config.yaml
n_layer: 13
d_model: 320
n_head: 5
n_kv_head: 1
head_dim: 64
d_mlp: 1600
vocab_size: 16384
activation: "gelu"
norm: "layernorm"
norm_place: "pre"
norm_eps: 1e-05
positions: "rope"
rope_base: 10000.0
rope_fraction: 0.75
qk_norm: false
attn_scale: 0.125
bias: "none"
tie_embeddings: true
parallel_block: true
init: "normal"
init_std_qkv: 0.0349
init_std_o: 0.00684
init_std_up: 0.0349
init_std_down: 0.00306
optimizer: "adamw"
lr: 0.0014
beta1: 0.9
beta2: 0.98
weight_decay: 0.043
lr_head: 0.00506
grad_clip: 1.0
warmup_steps: 284
schedule: "wsd"
decay_fraction: 0.738
decay_shape: "linear"
final_lr_fraction: 0.02
batch_tokens: [32768, 65536, 131072]
seq_len: 1024
doc_mask: true
z_loss: 1e-05
train_tokens: 559800000
steps: 7766
dataset: "wikipedia_en"
Each number is 128 + 32 x the weight over its row's rms, rounded and kept within 0 to 255. Layers, rows and columns count from 0. Numbers have three digits each. The size before them is the row's rms in percent of the matrix's.

# up: layer 7 MLP up, 1600x320, rms 0.106, rows 294-310, columns 0-79
# down: layer 7 MLP down (transposed), 1600x320, rms 0.0983, rows 294-309, columns 0-79
up294 098:069173105053127107148112184095164114162117156144113135099142138072118255136155121089076106178106116164145094084128124132131148124111129196154129102090161155123156153164110064160114108038132068135126189136084081141114104159187116085099129056
down294 094:116038146120138143073167032148147102108151087168112150117129123142129150176092102104155167118144161092139128113084139137070136147148165085106147149105119101087198117115141144156134178132100181104116122136141096139114092143153049135139147178
up295 102:098157133098067136134128125137131112120109195082127145093087131135095168139173130111117136176128114126143146196166093073122095097051105103145095119129151108133091114117135127158139128165116129159140080101160141114111103134164131102084129112
down295 106:094137106058109168107133093120130151118131136098096216100095137150148149204146135134122144139120085112115168156130181097110128118093144081087133201119118117149137113114087125099127096123101152153115175146099147122123136147203127129113192108
up296 108:125209142099146105135083159144129092131193151098106153105187161102178086179108201128095125155098197154139097103181151101156105118103094136083066174133056130149067153119097122134097101129179132176176134107129112098173087145139138110131125118
down296 113:119094097116119129088203109142116143162117113112162127173165128138128165112184105131097150104127097105102155161106153108147183130153104135169098099119182145114154075107195084134159128135101140122084121157128161142108151060153105151120149147
up297 101:159101148115098131150148142181090170120101110159141143123077084170162153139108155138209072131135198106112115121116107160129142156148140118101099172074106166133178179098126142102136097100128122056198119104110169138191118148186057146113107119
down297 094:202134130109119117129131181146072099144127142174152104096135137147119073152128110187073145096117140119102063124150096149114111077135106159146099078117131128092118134108159164125181143142133094169123091178101123118076162124142093106184122155
up298 101:098119177104108092141099133138201134111180145177107150120119107126161166243134156104126159132104141124082165129123085206132166145152137129116162219148146101124186186018116122098158129137096130121112153035128096120124145158129118128121163152
down298 096:211129130132106149134116176149146104170106131164120186084189074147126171134143131149172114166094117127089164164124129065118090164107113106092100128129122194075140067132132192111161142098139092116112118112120156150168103139150120125061122133
up299 100:133080167174119119132145100136129109150085155075161120135155194118178136152129109165087121062101123134131075141149145108169067077114109154133052134148156158193122090140113118141112143091112159133170094156124153093104126109142108117126126106
down299 095:126099123145203084121140121151109066088146127168115134129138159113144147195136130116119179155103102190106109164199139089136093101113111102107119086107174139093141084113157107174065113108175105111157132173110071127172077140137130148105133129
up300 098:123124152113115130083137101161123139106172076140158160180157195135179082137125180088140175138087199147116102153128138041116110099116118104127148145159106123125140146075121185145098134076113207173153166115187196139138135178110125092145139173
down300 112:139162093135132157128074143116110151134096110155147144127188132128120176118155116085116174148123148069118141081143123069135070143139156108115053127135121143138151156171070124056141111118094083180135091114150127128094107102113102173159119099
up301 080:139077158117115065133101163149119135155064138110138207165125158166056156090154168092180051109097107063141104137141157105165064107159105139154098147086153119130130153135159098132153142121128132144115079148151168185154103138121132204145154085
down301 082:145096112103059180115103092135157133055203109167078081127150122109149143134188146190125171145185168167112107145113141066075186120102123120127132130182120122128138103093106148149130129103095113126152168093125082065087117126171133064103074185
up302 100:111111134048109119152101126130155124110181099065160099124125130135123092137212162123111151090103141126136136147132179126182164161149128160108130122119109097145133105146144111159105093090174082093137089129116125163146117105113110089138140155
down302 116:148083141183133160153106143111106149121074167163103168126137074158111159134069171121091145172116122117121143102124132133077128119156077082154098111138129105165101116136168158078188099205082200110161132116141068142103167125113106134100155116
up303 105:156121104097130088102099090109212134137106129110113176106117140129147135104179103077118149128130118133099207151093166164131093188146119149111141139098094180174124225151093143168123131098083124116075136173119118133091138148121116096122134085
down303 111:132061128095153089162096178125113167119084157154103069168169060120156107099178169137190151128166129058139150178116148117110111183104185103131066085074137129162152139143111160158114193131080113157147111100107128127103141144093104139108101100
up304 098:103151120120095118079122127111114092136174120106159071125137113139081139151119154097195121069109108146131091124180140097106122084145153127124126122122114135166154129095092077179109126145117164181156142115132165151129071108199095192116109089
down304 089:137148163150092115131096101164088115113061115130175099129146174141141161168174124138123146123132120103120134127089125154155140167182112104102145094182158173158096167098127122123184145143140073090159114177130113145136123141086115129131160165
up305 106:112117066125111142156107119115169096171141168113107144065151132102176157123154150095122118113066127145085142093123137143123165169046146152162120174125117156103125116108094097157167129139100067161152102048151083131082068131157166175062083114
down305 120:137112135118120095143017155141125125066126112127149167095124139095154138151147134131110115082096118172158140068083136137110109156150138087156152120188107160110142102142075138167124193138197120153193131192109178126137106136162163108100117139
up306 098:143139170168126142084047128135160147161142116095133185107145087145101122127112116141149201135157196080119118115159083134203101088094099137093092095127113062124143089133069144086125127096086117128175121102111120109130080109140166159075111097
down306 098:116124073073175122133170186077125139152139133147086114134134140112106100142170120151129101077124139095183116107107144141131143095112126113154183124124135092127163143116130063111139125100146072159138167157127207169113108132137180103146091058
up307 100:062090116162105077098126196165150114119073137143100157075216119126147174141167148140104132097110117095075180117151179171083122127081091102147130139125159132134106135126156108104184097123136153095193116159141125174135142139127091149101098096
down307 102:173190119104152109160060081153052143133189143097122047100118081140164126120132136157169154127121093138132100111141115105198109104118160118083142096134092127106140138111138115138156135121159175105172151144136129101191104102119157137154139181
up308 106:152149142069060139114104141167171102138120106143085142050087135112099061148155108157119096088118167076141120121110120152143108103160070122171071109077059124147118099101177176106117093109121109032209131141063133168116131137140116125158112126
down308 105:106097163151187113105152153079181110116166135131153123105122059090160163054166093134182063050145126202141169099061114150114135129153152138169111075138141092183124173108113122108135146156169080053201159166096088132105089098090100100119145159
up309 102:177110090109110047118106149034112178133111096103108123153161153154194142143201142121128124131127118074091087148146137134090115175100132085080166150119113063103082186179109161154146108144134174124114132157153150155146116123174135123112114138
down309 101:111127114140191193132079236129101153130099112169169139186180134183072106092112140106129111063141163163202113144196121119139153094144180122087102101147076144073164180159096159096123136086064112134135149157186078162080071132133146133100131142
up310 098:146187146075105184152091160096144155139134126186108080179142128104091131166158142133131139135090136123157124075133133134137140072109071082148082101117098077133111158145146128219059097102119104178130101161139215103156105180156091156139088096